Each number is 128 + 24 x the weight over its row's rms, rounded and kept within 0 to 255. Layers, rows and columns count from 0. Numbers have three digits each. The size before them is the row's rms in percent of the matrix's.

# down: layer 5 MLP down (transposed), 1536x384, rms 0.0396, rows 289-341, columns 256-383
# up: layer 5 MLP up, 1536x384, rms 0.0762, rows 290-341, columns 256-383
down289 105:159160162144125112092154156139125091150139127115139130095153141107099120089135173140139092151125163139151130088108088125111126151150146163116089092154125135165127091156103119144143131117159074111142128151117164096140110205147092126159128149122151122124112149115101094119106130126132146110133148136149099123088113107142104094137100122133140133145118111143102156126104103115121118140193
up290 109:132137121117143152122183132140160158123127122083099168176148118184093153133151144083155114113126142114150129124137099162129179109141123127116160162157123135096112138124149106108127145109098118114061133130108114164140123137155136118112125164105141117102123123118103122140144078119119142139123109141072103147122100134117099117134122118104132182118121149082117131109085138132123125177110
down290 112:162143099094163126085111146180101136119144165103160126134129125115152170138129139165136135124117184122128113112123124133107166113133131088181144117129133160129118093130165111160114155104148112114115169100129092157143131112117190113155088148150132158151153133149129114130147139153115127151108167130079086121065133118099143137159099146081132135130136130137148123109153123145167182152113
up291 098:099063079134135102139106108170105142134106133121121120129155151149121158097159145101158116132117141134121116120118186175138164096133113150123149172147130155147124102138124128096138094102136109100138146178121127133145112138176119091116152125117070120112100106152137125128132124182112139110106135135109103140149145140134138155112146133115117164139114137161155134143139112147142142149097
down291 100:114128126079098135107131103107146142152106155085101179126136133179149095126146128142139099136142092098115118126098095103152128085059138169136121158112130148143103099117122137124152152106111139151143184109139105129152135179141106069145111105142128141163141130112118122095121113109133164126112083113104101104117129130129133129116164082175149164157150130130146148137146082135118130095154
up292 101:135178130140136122079151109147086133116108157110157094123120148141103153165098137172127137128103095128149172101134147117158128111098109112149152115157111128143129130079097166101132119130156099153114150107121152149163135118111118161117128127164145159178138125140109121144159142121152126069110144128116124118080091118142136155134110104157142105171135149186098132163163096151138124137091
down292 093:094104130109067118130082128145146148135135108173107103153137102132149145117070147087119128125136115146131143102092129144150117116097132146101132149178166118124130113104124145123175165140114088129131103194146137095122165122134117167116148159123125156149065162154124140138122120137145097152200153093118166133137130143078164131136105119139117161112166180099161134111135114120155136123176
up293 106:151126140141123164133101143140128150152112141139080081110089077155147188130137150102111124132104094166103155150177113125136159154110106129131126123138173164120146145150153112143129136169089104095106097105143144152110132148159095121094099149133110103153145144102163121110136129108081119138080147066116081106151147155109127152149129119107132143148140106159089137116140124090121144125101
down293 100:128125101142150152101137156145146160126149116146136107108103134145170132159116120107143116126107143126123107115109170139143160126124132095114103157129131132124180148127103137150124162143094130132148116117127147140151137188126123120140067139089135149117070107132143123144173104152096114132194141133132102132137143107103133165107112133116134116112172114160155148100082133133155134127075
up294 091:120130137110108132101128088095124165138142113107129115126142153145118135121149107140144168035200118102172140100146106107178143126096101141120148143155127095133158140138120146105132121132146097135122143102164082139119154124120149087116128125126117117142184119128100123134128140114145124129136122115148148127089087167108144133115130122124155142101140136140143160151131136135122132138105
down294 099:121134122161138165141125160116129177131138172138144163139165120136145134118093178112140131118111138157101111122174125150159108157121158129142140160127101109116111108162142117123133144159134151131101087124110109125127111138153134127106139141123146119109126134111144115125155143118160115121132083108163109132169098133123154149118136125159097159151139126162107117122094157049141103107139
up295 109:156128081118109094100130134140116131145161160100135117124128119116176081129150065134088169145121117117145115157114112134199146086123131114124125152146104073115142179136169114125111145142123136141132123120110159137096135082154082089083122128157080137133129110162136112111113167135100147125079122130134111155096176147114127189111141093119066116145116093118132147134111137109086155096160
down295 110:137168128127165118106108117152099147153104146107213116150145110149218132157128138139100153107152113110153137109101144125160131095152138120117095107122091159106132168119134121119099143130167100128141154099110149128124118090104068130131148160117157127127091105188124138106113139197122135092145109143159092106139135110097145150115131106168105098158144120140118089144108106128097100117109
up296 098:158094129108113081161128145116102182148149086110111188113119115108124122135164110103149168093132118150129100099139129146147108119119146101128133178085147120145104126185125144158107150161112102128124107134114125121087138147151135132121174069085127152164086128138107095123128138130097102158138142084121147114133101129117106136111109143171102129140122121107114087121107109151153139090133
down296 101:109080127143154167151118125127110134133129123132073129166159150115139132137136119123126145160177103150115123122172154127148116121160110122104101095127144093119131107126125128105124121139114091134121117173140093141114132053152082072085125130168155087143111113066143165149097125154142153112151111100097134120133101127111123096148121147171119114165080101122131136073133140122150126106091
up297 080:184101065136127145081140117112134103152122132144160093108125122131112123096092129123116114105106098138086100186116099109130135081124115090155141114152133101137125119119134113139097119151147163150116137147166116157093093152138115144143120109105108086137098130112126097103126138117143175168133182105134138144115100192122109125136166099144093125158159102171153116153095141146158136136041
down297 085:158124158150107160121127112087092137127138107144112150184102135156128116135149107109130149136111167128137151128148156169155137129154165128117121137082144110100115068092128126167086144122128140138114094086111130170164142110115150158114111123160125122091135095102146126121124094158085113108093094132096141151102161106121121115158120124126119145162128074106096125161141109111109102101103
up298 107:108151099113182121123196129096106106145164099133144152139127165122158121132132127144146103122119162086122104150129127123127154122194135155146148138139144133083129146154165123125136201107146093111100118109136182115096130133096135121159073133140142170154147111131143128081130084120144144145139151143114113176123167114102105108120110136123159126119170111137123179134128113154145146152132
down298 113:105129152138141120165118130137102143125155145102169142164108115107115149169151151129167109125150114132108099088126141122101150101167135127131123120121119119114150144094105148109090144122143149175137150094134142143137130118147143133137104136177104124154121131128097133152147140137131165153114101117147108128103100134129096105139096194136147170139141102120143155147158129103132125153109
up299 096:135163165155153132165109127127117172099134098118139135141140187151113141093088100118148111141106134130143102125146109128166148116124151158123168104127138058103146105137154176159130127128118129098117150141108111102156112128149180142110106080107141169119115122166147174142147127121126121128148101127136127114144132042146110068116124123142133118101104123116130146146124121102116109120108
down299 102:134116125154111104111116107109111138129090118147100135111119139107138099160178112120151142145102120105067119136124126104133179096131090114152140115108172124107102147115158089134131113120084127161151132147148096105165080103094120121096158160162134153121145135131133166098156144108098107139161178140139110090146116133145120140120129104099113074156137085134116095105129114158123156145131
up300 075:121151119132171119090121147115111144134125135145102148115080111162153155102111115154120135077116099134112081139126093140143169109124180126144117134117155107118168102138136111122147118144189115130140135109130123080099142147116124215122105112128095122159119124098115100078146108112165103109176134114117141177139134115191161125107163110159100128145115116130062102114123171168105125125112
down300 092:119139152127084135158113138100094132133171133158086124152159133108115085179112167093125113109131123140111142134097096129098079106132106168123130134164150139082132124131146144207092099135123103153102132193148133128159123101083151107115144129128156145141170163112112109115129146146147148182073122144135151150088110107101119135154080101092111103160137107135143136161114123101132102111144
up301 101:134122136116097143130117132132089104116079134160140105125203108119156144132166148146120160113109100157116113145110136133124147132181143137103129121123131179133129119072099125122148072185150131130151112130130130142146112152146143153111137138114073172105138185124127111153137148133148124119122141130129122166081148116091132193090129130150116156141109121129133162153156147152112138092117
down301 099:208111185149130133123142159131108138104114123111113149130130156138060123072103144127124106125164127114126151145076101098105046123121129145116153141098147110169156127092111130146165152118109116146138091104117137096135139142125114113092151110114157125157091140132146158188133124140100126118135144132117119130099106131119101118116132174117089140119106115110133152109155126146110110104165
up302 095:126102110141074087127137097105112117119089117129117126126106123127125119134154143110142133155147111072156113127125147131111128120172128127131098148148149112081087160143100144113125126145130103161134106148141129114101151119151137153121113063173128132128148162097127173122107094106124138098161128139111123162119133109140138119133151117173090061136146092155119105152141112158097128140151
down302 100:139120123119171153119063091110165112127142150134146122108132128150109141132070153094157155148111136086126115104128130126085155104094095118169160117103147109175140133111161086140139118124162145172120156133128196143124091136135142098072106167157158094145112123089133141121120132123126138108101162175124126139116128134130143103148129125158144117106117140099147146131096101107133129095103
up303 103:134115127109126127081098172082128159118118136078135128135091174153135066121116158081173105133152121092116150115090141127165114093168111141050131134127105137104107115163151085108133156127142152112105136137121166134123145150145135125132147107124129151111142138097146142149158137151093133065121130115119079160185091164130096059137161123132129128128108128154118125159149180114140130145114
down303 102:151134118126136139094136208149088095078190085104146140144126115100128137108110183085129143115125122089095125114102130128112158168130150162104088115100145102153092113127112124162140118125128140136105133074068097118108128155131121148126132129123123168098109124145164134140116134093122152100120133107136101121137141105112106135166176111106081138110137076162123122102099139113163149199100
up304 103:157108112117142134175164093126115177133143156113120087159094115142137129117156067102151140182106121123127135123144122113131105150142109083118084128184097131119113122168170110139146141134105121103134138088100133128154161130135123150121166104112158077133109109103142102111169100107113140100153121117109114104131123145153128134108131116158099122100120146119159115107139126158079127145139
down304 099:095131104119132119137078074149140132107126116117131126113114120138171095132138115075129130188183115180146123129101125107145120154127147121099122141146160162130130157152034089152128156112109162084117179116126119167149158168046153115129135135127150128138118170119168091115140149099126161150111131137127122105155165104107127158146162110145127165136125137161154150126122148120116122117116
up305 103:086162118143105096134113131126110101111161155132063132136160102133128101110090135184165110146164101117136122117129113105154109132170128148108115154162133137118137076064134088115122140110159156120099191150118174139094132144116147124121120121144111126085102112121157112140148150162131123123106132128131118115141134171138116090118133116163123087153147104100190145134123159119093121105126
down305 098:154146131164159117133106123138185127134180129173170103098117127127126147126156144135129096135105117140132150122139117110160091109142078149139165123141129111124117135152118106136143144113147096079156120102085088118130120116106142118149097141133149143123123130131138112166155151151093085157126155148134143146152189109113136123147134122126131086120167129126159117133130086135114116141122
up306 103:125137104131103129112116143153118152124072115148162120140122137108146122127141111138130158149133102134137100138163108140145082163112167132139171100119106127152092128115123093153158110120096135127137099133116130134130140135137120141108073143134095091123133112144110107120132141134124140140120105141092150126157123120133115125103109083121126096126171118125112137148157154145129097153162
down306 106:138104093129107086115135164112137150110091160133120141170077107106088124112128135136122082153183155154117139096111149166127115208166163111128126099114098130114157095112113117143136127126128141103140115159111132113143109142101145135165122141150115116134133130121097122138116132144090160105143093143127131067126111123110137088143123155148079131149127155140161115111133097120137111137091
up307 095:137161048170146064123119120107141095174149112113139118114127100147122119187124079163143161151112125086117180091149065125117103176118110176121144095143127092134140123143145123129144159119108130113156102128122114076094134149120128181158102095088150127111138146148128109118113119109100123116145138129182112133106166103169117154102124148114147130140128153107139085167143113152172117101165
down307 099:154148149111121134086162120091158099112161137146209160093120078136093155072142159153160083100119120147145128134129119100103138148104126104141194142141126117115089128131144153135154170173108159112113115119148151135095115110036142098098134130109086147091140120177148143154121100135153152093106140137090137164109121119139148085134131139140130125136152113088182143149155089115102108138117
up308 087:165143088077133164108084132093134181169105130157137134118154129148134119143184101129090141161126133145101155137158141110119140091159109124096139131090117127105136127136153181164083105166144054117134091140136118126133139119101131127081137136132102172122153131130082135128140126133119118176116130128097157102153079126132114157144143122115128081159141141150123179126115142149108108108140
down308 092:139141141106117141126147157105102107115132101123136138151099132114132145113116116088134117108091121101154107107117144100145114099147147139134151108099094113089110122159105146131137099155119150120143109142113079097101151154129132168113127123133081120146076098128172084114146162130126126135156191142115155157151118091106124142106143103127083136158163109181173112140131111113144127130117
up309 105:142104161109156112149137112103127116184162108105122113102116084148124087135138169120104134128125138163096151153138114128129161141128142168106144160107122155147115146120200149095159158128134129076100149104120140099143141074081143135150114113131129117121105108116141132140178100143102177145161138115169062148113161103135107111087093127107131105167187129126119135146145120138120110143114
down309 100:128112090127108127096103141134132139105154135097128151080115127108147108129151158088134152109127146096121110120117130178137121129148114080187120158170121139134168132139134104113155158108119128145109147147119144117120074153109086152130148135141141126102135090113116081125169103195115110184130170153133147150080114114122107136146178125125084120149090136105093140112161136151134128134151
up310 098:100128098132082069119143141134138117129114145111131173147136114129125088121124137160128115096114127126125107150162120069054144119101137099138082122146033155129102159105112139117128140159122131158143154128137091098163149134129102125131132110153129132151125113165134160149110132112098131102148113148114161117131109166106137123138107155158116121109103105137091122097179132133138096146169
down310 086:088129137127121152114078112155121112139118108131143116117157138131138139107126080124143152117143118135113164122159094123166089100111158173121133087132117143102123152116124110112129148075131143137130110103140128138116111175114118138107120104131124123126131162116120183121066132186134103169079136129116116122117136107136113144164132118079115131109108112082173123120094135126150131140157
up311 100:111135100125133105126134126063166162099130160144127158107145126169115138118129131131149171068096118127088122079099153142149113097128095134111099131140129141130097142159164154168101152152172138119128081140135122173141130182144160146126135099091139082116102082146134142132112072135128140172146140111136145103121118092166157167105115103125128115121114098174157131147112163136125133086160
down311 094:137124154142134137147134166146089154130156136126159137107149086114144126154159098132157134096121099177145132102173128082113129134172165134118155185166141141107127153157136128140136132092136137166150126112126161120144139114102136078109106169132120099150100122142131093147103114135114092111140147139182159150126133168130116142151140098124154103130101144110119149103114132109156085111120
up312 095:152141143150143137169131090110104121148107143118115140155150112170157148108134100146106123091154162107086105099128169116122148119066100108177120126122124190117122083130154125147137073130200148055152162148143122136127123094119132096145117112096076143152135140109084138137140117160097153126119094133109144159131134146115152115142138107154098129157116158127077146150119124108117157142120
down312 098:112145118111137146080127135131110191141114163129131124110135122153141202111113165113165133136153133134163152149107132174123118135152155090091155126150098140091119099118142135113145106150124124157112103109152110145100123131165116148107128153140173131156129108152139124129152105100122103151063146128127107108067151114138121099117122141150134128124146111122198101115164153139098135129111
up313 100:120160135135119128103108147098118145127140190148130138074112129146136117141132148141134149145119128115109150116094128104139122110150150153118117114108110184118117128157118093157125188117109125127172135134128108122099189134141133127096116127130122150150110165145124135066086110136142169150156171169127110161109137155119087124088177131115127113122135118160092122130114130178168121143126
down313 099:133143150120141084147094169141134124108137164108095114158119159129140140126109114164135062138117126116098121097147107109155116106115161112119156147122136129123145166173113149152117139084110103138134096126099097126104153136130131133104119110116111133078121090150119128104170135140135109163149127127085137086116114108112122141148099145133108155133111145110136179105163106139092153091155
up314 100:128076131129117145105185145123092185132097123130131154098166134160137112120111102154110132104127112103136102157123141129162158100124112131129094124134127125125132100149145142144115067125105134132173116162149115123118127139137110093133139081141120129125169135131152094113160097103134111135139141166151128082139144109127125148149131166137129107115134161122147149111082140127129136130125
down314 096:096127137114114147127140124132175102123126132122119129136111134155165125175147098102112141160144113125124128094133139183076164098121135120050119123128127157097114146133119182111130121116115140166129175126142114127132110139156098126129170101162101156122058135151123091164120125160087121104101140153160142125106119126177098124134118126119113160129141110175142124144142116111139143153110
up315 099:121104163158132137156129133107124161156111126093114134121120108152081102140130134100116136135147098130140140094090124145127108070134112152157165147101134129137085121117135141126126166127090140117128126066126077113123124129092114119120159105122097169177130175164125075112142127110150105184106129149106165100093166097168115137138112125114113073073145167137112160092120150100160159098133
down315 097:121084157172164114097136116187130155098153150140189101126169142120128123167156141153134107158134146140155101124143137116103134126131123138165178123122127111150136119109098131110123137139106088104119122136131147091130119127155156152139165078145102141121143087098115142142138161064163136128158127177123110083121116142124133145192075107112093139111110107090129142105126124137134119096084
up316 101:133137116153118132123155131121141131119141088089121146137196127147169185190168134121133142161130128162122128098124154094124137100129141146127147146129102109182111106127135096134158119178126132122137117168165094099121146151151100141106133080103123117116146088116137119103158057116123139114119131137149095121119194119106126092081168126107120154098135112125106106134158162104157080097136
down316 096:093145087147140135129131143124161160119094158083155134143102134140137099106123078130142165098113060109173140113119118133100112150119118127118144097112169131128109098141126139127077117089137101145093128117065141115139117100132091109146145088117115132104088150134165111117115146065084121107133169098102112120125116147127156119130141164118163146114131152101120170136138125164102136129112
up317 098:153074119107107109096113142103132148092143147114117154154111108121158082127178087128155182107114154132113145129147100134125143114167175152086127119119095145114155102113103144157138177146121118134108130120119123115140181135136085152128115103156117143131131181119151094163111099081111184143124158145126139131184169135112119072110126131094163119150120095082112161145132131124150118136150
down317 102:117154127078146092131114163126114097077168125165138141139135107086102152140135153128160100115102108144172124130128126115115109101137118139136159138108145142094122121145119131107148137125147104121144134145111118176156144145139142144169154137093138125098172094109101081139118125108107119124143238150158113140101133125112121111127095136064165151152110163159128152173121123139162100136142
up318 102:160126107150093141140101125120104104147141123095140120117134152154137124121128073146116103126190105068134190165155160137058131113103104144153120184116175093212127151148154095105149126112125130112122113113103160122129126129137124169121114126097130125132108147138147113169158122117148114144144132116138175123166122165141111134149154067100131078154157149111088134129133148132137131158130
down318 105:117132142128121122078117132151132139129123130109111140117127093152155107142085161102138157146098125097099166145130139113139116134148096186139145163097123129086168111111171099132132159148137111159097143119166156148130148142110170142114132140130144139126123125134124110166151118115122119152145150113132141105137152158092141043157086126172131114134123105115105151125101095112155133131129
up319 100:134108127128115104132139116096142133150126136150100157133155146081081182085153113129127108071082145132147104122114095117102112099115115126118107157145146164146131130150102096160100116152154080104158126101087128132108134130140140157129095133121091125141120109063116175136174146148080152148131114127123112126148113163137142150132143127154107118128100097177072167154158098090177097139150
down319 098:149129119107098136126156136122132108136131109135160106156096113142169112095155082123113133093139145090138098151138125070156102148093125118128123118102121099130093110122150137126139143124060142105118096124122086121115119194126134101123089112111132122129121100095093148116116135083154121081146125107132147133149150095115146127149107145135116141177105125092145148101140134097107104098143
up320 104:156142156112103119085154133167107093079134099102162121102100073166102137109153106129111114111154078135130145157122146128141142119143135146154116138139133160083078143099152165121138156122099111122123128147156154105156115108176114115180170136142150104143152153129119116105138132104104144151183127109085137112131148141108183121118124143152100123121153130117112151111117183109111107135106
down320 092:142072138138145146135119142092146132117110105142161136110161178112102124069186124079120146121119050110109141128119109093155135137151112106111117181111132124111126132137182148130168144154098124078139113095137129138102160107164087117125127127126103147140134138109120105163122152123120133144130101120116165134154076144112162181122128100113109151125105144149097150125143172139084143159166
up321 107:117164156094145084108122122125119137115131130102105103104116144129102124144064143128113157093144115092111147130138137101155088051141143120168119126103106128144113140133140116114129148094111122163145078124130119118119096096118128155174147114109161160158083118114174163091085106183115143107135126166146122126141156128158121138139129134162091098121082086131130165157154120123151127123120
down321 108:120107143084183089123091105089130131098111161099132134141124130109128116149125067114089177099134121116110121154130128100108078134129132111091115100078138121160115123120124123125175098142099125130118098118108112189148111066144137068148136100143141173118124115149167169121136151127182130093170142114128123135097109122116147105136122156123090126108114118118133081128164115144108128154095
up322 101:120152148129179134164133145098134098139111106156096154145123125147111154129132163084143150106119142130125119134150136175122149151174121140112104098165100110122138097134141184154108133130146181105127117093140117163118092144135143136120128129148150122127120121116140097141115124166148120135116184078098109111112125161114122119101082145134126159106166110159165153155100105135139129118114
down322 101:119120124115150108160089124085123108172173148126132096057112144133142098121134115144091087124140107108147050100114162149151129138111134079122104098127150134145162128136158116093147093080128144096167087156092117143151153104088109139146124118092117121117099088144141142146123131139160102151149168135132146116110118137156137130119114149121125120145080171150126114122144138129100112171101
up323 097:134100106153136154154113118105115114106130151143141118108123191109130106166120149148178143094138140144105142115136105154094153108108136117139057116121113132112151099094109142115081153149142162161109093116109077150088122132131096168126150054145129144115109137119160112119116179128167142113143138138132144107125125109127105136112154102157110117114145172092122136106112108101102164105151
down323 092:077105063134121104142130141124115141161116166139141119102159104114129132116113093081075104135072108163144129137139131128135139107157114171154116119148138135099151129132130139122145134119149114131161130136142149148171162142134150132132116202117112108133113126146148119125149113127130062149120136143107150156131146122107131110156140133116122112154141123128139141085119121114141146136116
up324 097:141095052124145145136148146071095144152087129119128092089158134137140147185125075149094138135083123085110143119136139142151111128126166102130116105134124084123110122095133123127110140116084130157151163132136117154134148117142143136142100138127113123124148142105146145112178124155121133153135109122135148171172160124156078080142160136150131139114192152118107122096075153112151152131118
down324 099:154135106139106135125136133167101125115134126124116162118089128126124119129134131142154194089132115132146125116130134128075133153105100093137102149139129107135168134104142121130160138141110143128148106128138129155118156103154138152141105128096157112093112142103122135166139096144165104137135125120141122133141107098124141148127092127131115125132127086110158114145161116158124123122136
up325 108:097163120117105114116144104145076127111154133119099138119069121096094157142135102150134143118189111162162095088091115127105116129102093135144145185135167132134122127136168139137192125151113164159153159111095147124112115144141134149134107132124119150144141150110133159112147114146139144179101086182123136143078157148131150109166129099115137123066147135097112119138117157093111117129146
down325 100:132110120128103094112140156149116107165126154125109105074118141139133136105108112092115113120100126126126128124152111095152182141085158148102115118093132145110134098163098134146166109139126124154148091160131152144119139129109115109175148114120134132123149088124159137145117166122143159147143141102150148114136159117116147120085116148109165085126114107142111142155130138129129125165178
up326 087:113098107142117115090116125117143117142135154101139178106181133098113130092150143137121092099137120130135120144153121159101160137100092133124100112171096132104077135107122144129179133157173117137174137120167146127119131103116126178094146118137144171148157177137098126138086127126128091145111143116121096122142121126145123157095130068109109120127106113165092109109113114129086129132118
down326 091:118169141105130101132126141138144158085146117155139157117134154124076152138115115133112163105114116143120101165111099151090102089111103110108132166089168149144172127150143146096150128113126117130099124152131086114196066105082103120134105147153148109107083062124134166135123166122081135103141096137122106159143109137122124120164123114113152138123127165130143129159082114101127121148109
up327 110:126122160136185134113153140099106141116125131137118138151123227124099046150184111128106168125136100140072141137105166119105158123180106161115135132090113121167118184117146105129124128109142121145106128141087150122141087131139108128111108113096127100103091124112129120143141107086099101140131113131112111168102135134146114099157146138157153088098116126146092147132113143136135127119093
down327 114:140129098131118112143121111109127152141126136127171109115105159118143123103099105133114138112115108126121138142150161141131121139187113114119121156078114121148122140137134129166143169121147162140123127135104122098135130117152123140125126152108119085124119116101106144168139148120113114139089071132142126137113119082105124114136087129139142124147101117128165128108158129116121119145089
up328 099:105175146149149150099144083118131143117103146134137113171126106128137116143125124145153137171116103099087128130130171063122133109159110123142142109123072179109104092134113098082097143124125137147084093154097145119185113160155124138111106174111148154085139128152170132158114137120215155145089127119137119148086148131110128092130122136091126106116133088116110162138136145107115129119135
down328 101:145143130128115118126133118098107145064098134113073123122099147138119138129122138142106163143113158167123103111151172115151117101072129122165089107118093149163123112132083129104113091097134112133126124112128110125173121124076171106125169145102146129125137113123149127136137144161161116106125125105114142141147109140162138120125101148122127158117151118119153128119118171133118111102131
up329 095:115115116179116123125134181135135101153092120149157136143110095171105134151127132121132147139149107145161163140142135120163114137137140140129173104120099149092153090128171152151119077105097156175153161121104147125099168146160161121160119087132144151118145145137156120128136111134117118136139136119138135157144132102165158154105115096144117116106150082133135133051131157130118154142157
down329 094:091078140105165134078124128099097135148157100121161098134146146169145130093110134123134131115161123150153108180081110163111136134137118136104140098122127186114138140202135113110108130169138119139138103153094116152151110111102125093152126140133126140096139157120079134127100170154112128144135137130163135167156117104125144118119135122160127144134150161139122132132117122097124144127112
up330 090:148160137142117132089145113108093114134107119134120168136116115145146120124160115120097127128117135134114127150125118124141133059115139181090137144108109145161091153111099153155149133113141125094086093105129148070143149136160089158147116121174159138098134140123161149099129138105159131131121104110119112134121135171111113119110114095139158106093132131063130133108111152072105119145153
down330 097:147102112120122107097137131153144154136110142104115172098132134104145188137143124131087104183102123128113154127124104133133129139118098122130109113122150145086159124123116156133147108157134149143132129120113118172096141100113118122134161101122110123134101129141128147152106191128157104163127159113155141073108103130130141140173120176112135165106111087140138146141166121110173120143180
up331 105:155131116143135134100160147150119146130090104130108157112142076130150101102125111118116139110124118094175071106084087111168117154133104143145088070131150128194117124089117120118092136071110128118122175145120099167136159101136168151175110121131126121076106107127154137156121077128123141121121130132109133151118097138105139182116140151105124121151111100152142085158131142145161122126092
down331 098:135094163118153168138129188125163140187148142094131103151125119140136108156116149074139138160134073122125157110079113144068087163145182134107128162101090128117131118159102144143139126096115127154153131111144126099187147156120086130129143127137168135133128174152131133090106120134119137118095161137134105073103150121128136114130156134121157106110102119134121150134128091089167142156153
up332 106:146137179112134125124156117095112129146102116144151134117128097091136128119141132124111163121118081129121129133144147126116142131132144120123102174083112142124116115107126127141163111093160139151106188131082160129121106162137105170184109129082107095095125123151155142129061126136094121144135103116102173129139099162085164117125170091101165116112147120111127135118132137151104147128141
down332 102:127136108100122139136139099109112067111119155144150073111110117144123137101105144174100093103113132131162183124136183124113165085185128124121131138155119101083126136119102156137127149158137070129080126123157085112123130110112149179148139189133120146094146133112125147095117140118113169124116171127128141137135146145113115164109117153140105123136126126109142118130139146104145154148107
up333 095:148120122123069124138105111113133158122168107147136107144143092146137128113161158133160157081067142144095170150097137126145138124105132135150112171140123090093145133127115105091127133119134087146140121132128133138142128171138114119121138162098119118109123147116167116131065082122104111120165143149128121142120099095112112113099103171137141122119115113090126102087101141132087106135122
down333 103:165079146071118098104077116128153103137108162166134145125148107143184121162115154193112097145091137090138202128144102094109133160139096138105150086157144118131120133101120102112107112136113092125118110116104150121113141109152128107128148148136118131112138097141146137136172152146109110113134129130118072105161136121116150102131087086103100079109134129111090127133127105131160154144158
up334 095:131141123108152135127156111113092113122110116148158098106134128131151139113109073134091143100115154060159115165093139079144134139107165168123156154115127117118140087106107128103102142152138121158181096134119125146129176099133153138107149113118121132106144104139117151107129146137140152119144153130073128127137087166183135132085128145159099151107137096162117157158135142102147120117126
down334 092:142150126156134156126139099141122145143136124117133150124155134092104164133125104124165117121104102155130111094160149172128131182137142117161152115149115141081101125137154104135137174118106138104095111087106109151128093163121127064168076113124152122161102048125114113119102187149150123132118136127173144127136151126131127112128113140102133121101109123142149121186140119145090077138153
up335 101:102123121153106152163115100163146142136147147129139080131186128133112151134147151124125128106121159155098133148126123149151161114114096112105101125131091055147116110173148146087145113146124120117133150149127087137090098166123128111121096165148116134134112137124124135142113130164121103130149116108147114104117082101114071165115120136094111132143113117163096107135086058138116147126153
down335 103:078112112160129078144106161132110077122110058131118136070097115141095128129145129137142108143154098156084094154133099145139114097157189154108119157124140136112105124148156162142145104113113135148135113136158091147152097177091104164113150123164131082109119093110106124152143142143133165130151156114120118140156122100098125113073166125111087095121104111160164161094118109130125122136157
up336 106:083125133155170133110101147083110097155121136137100151100176114154148117113122124120113115111125163105129137179147102110129175159095093135108160113098111142149151134113172127110127112148123098124056083081083156139129137127141106159144129120072101099124143113151170124151115108135104137102140114141111127130138105096124138092086131118147169112112119091122158113133096106151135130135125
down336 107:115142112131129156159097149129137120117099111132102135125133128122136132100136131123128120092112113146113129136121124106142132151104116134124124114085119105145157160144161121117122122161146142088125130144123169148151072137082125150124147152234144138110105107131159125130115131146123122158139144154132098102144132171135113101116115154145117169115122113123131100151109087149094092108141
up337 103:117110126103140157121131190116133091159128097063143129067103115135074109118141117192164146137141106106143102144133157115134108120118080148117137118161133119144199150160117126128120121148104147156182134100099109119142142145127125130130152125082150121148109125085104126120144129139077145122113132119159109103130138130124095139177114079114149130172155138129104126164129112163147149098140
down337 102:129145160143109122086106123110140141124114156125103132110132148164140118115116124114145129146115139107137119100132072098116076064105112125110133116078151155102092113133125128156073103114123137106123168099151121121111128133115146109124131166099135126113125117179097128121105131077181123142096110108111124095095140137119113156124097110163146133123136175122109125113066145120184132099098
up338 101:157137118138123123109107147148115130150128117114126139128142141132074166149150077112111147109116136138109161110109154110190119122138116131153157121144111111110115139166182116152123117177099124136149090128092115129140136057146178144100152114139141116081118156133174139129101137189105106112110164159134124132127133126133125142124142141147134170129104104122096158100116116119108111097145
down338 102:101132134152120139111105135152113137126120069100146147113158100126095139130106103098128113122105098120117108154139123133126126101154134120127084177111122120118117132132166112132118133117156116184177130124115094107150115124137137117122159113109172146140117137141129096127106143105147115093170134159148193139134170096094114101140135179176152137125111096144103098154115138108135131126158
up339 106:132102182163117150128112129159075123117083105116098150135141112188127144105189113129122137145158159139112134115154143149149145150134121138164117121106126136162108084109116105110125173119081103166156087143077141146091185093092139146126180156142143127175134152106163117118096128166113135104143135157122099127108109152104112168131106086127121141137118091134117149148126131125127129129135
down339 110:113112109141165100136132123097128142138161132127120134144118119171174149137154152158150169092117137166116173111131132155149141133123148122113121119119116144137115121140110101111165156113099120078120088082098176107148137115174125122152105133095109131115064153117141148146137136081124100107130106114097115117102132145117102141143154130144130105115121151132122126148115124100096160097103
up340 095:134111119164143107143117106127075113114118126138145095138129108173148172159190133147112121095141126081160122126135110137140100148077162144156121117127092121112129122138092143127142114152101082170116105162115118147158145098106137158103084057144144148152143108069132148095134190159139174130140086115104144115100138162113138145146135135127129169087115128104159145138130143130130136116134
down340 091:129129114117113114144094140098127153134148157101092131132118132156108159117141139128145102132132130127195153100142123145127095121152128102138164136117132087111144165114108129141097184094179134113111162098094128119100140109119149137115141140091168127130145158108113071067136096133160139122137103122122116149117142123119119110090136145159141134162149140111086070119105105101116170108125
up341 112:112073088167139142110117162114092213155130132124124122089159133127101100136126114137153110133132119164125164168127129117156134088132112149116090074120094131096134100135145134155141091124129163106128137120144084132144165136124120139126113129175136113114110142126152112120171086157108136131171144172122101126123071107111119146088133170169109139163152142136071185124120123122146133075095
down341 109:141131146131190131123119135169115120128128173146155104112142162120119099146130138112131119154142102154126174098117121128120112084154099113100112116097083129102164160173105154194146082114107153111136156110112107128154163104150140130136133061149132135096140109142151145163140097154131114115124102166109101113146074110125106100135136149175136104155165127168120154118182122164136163096099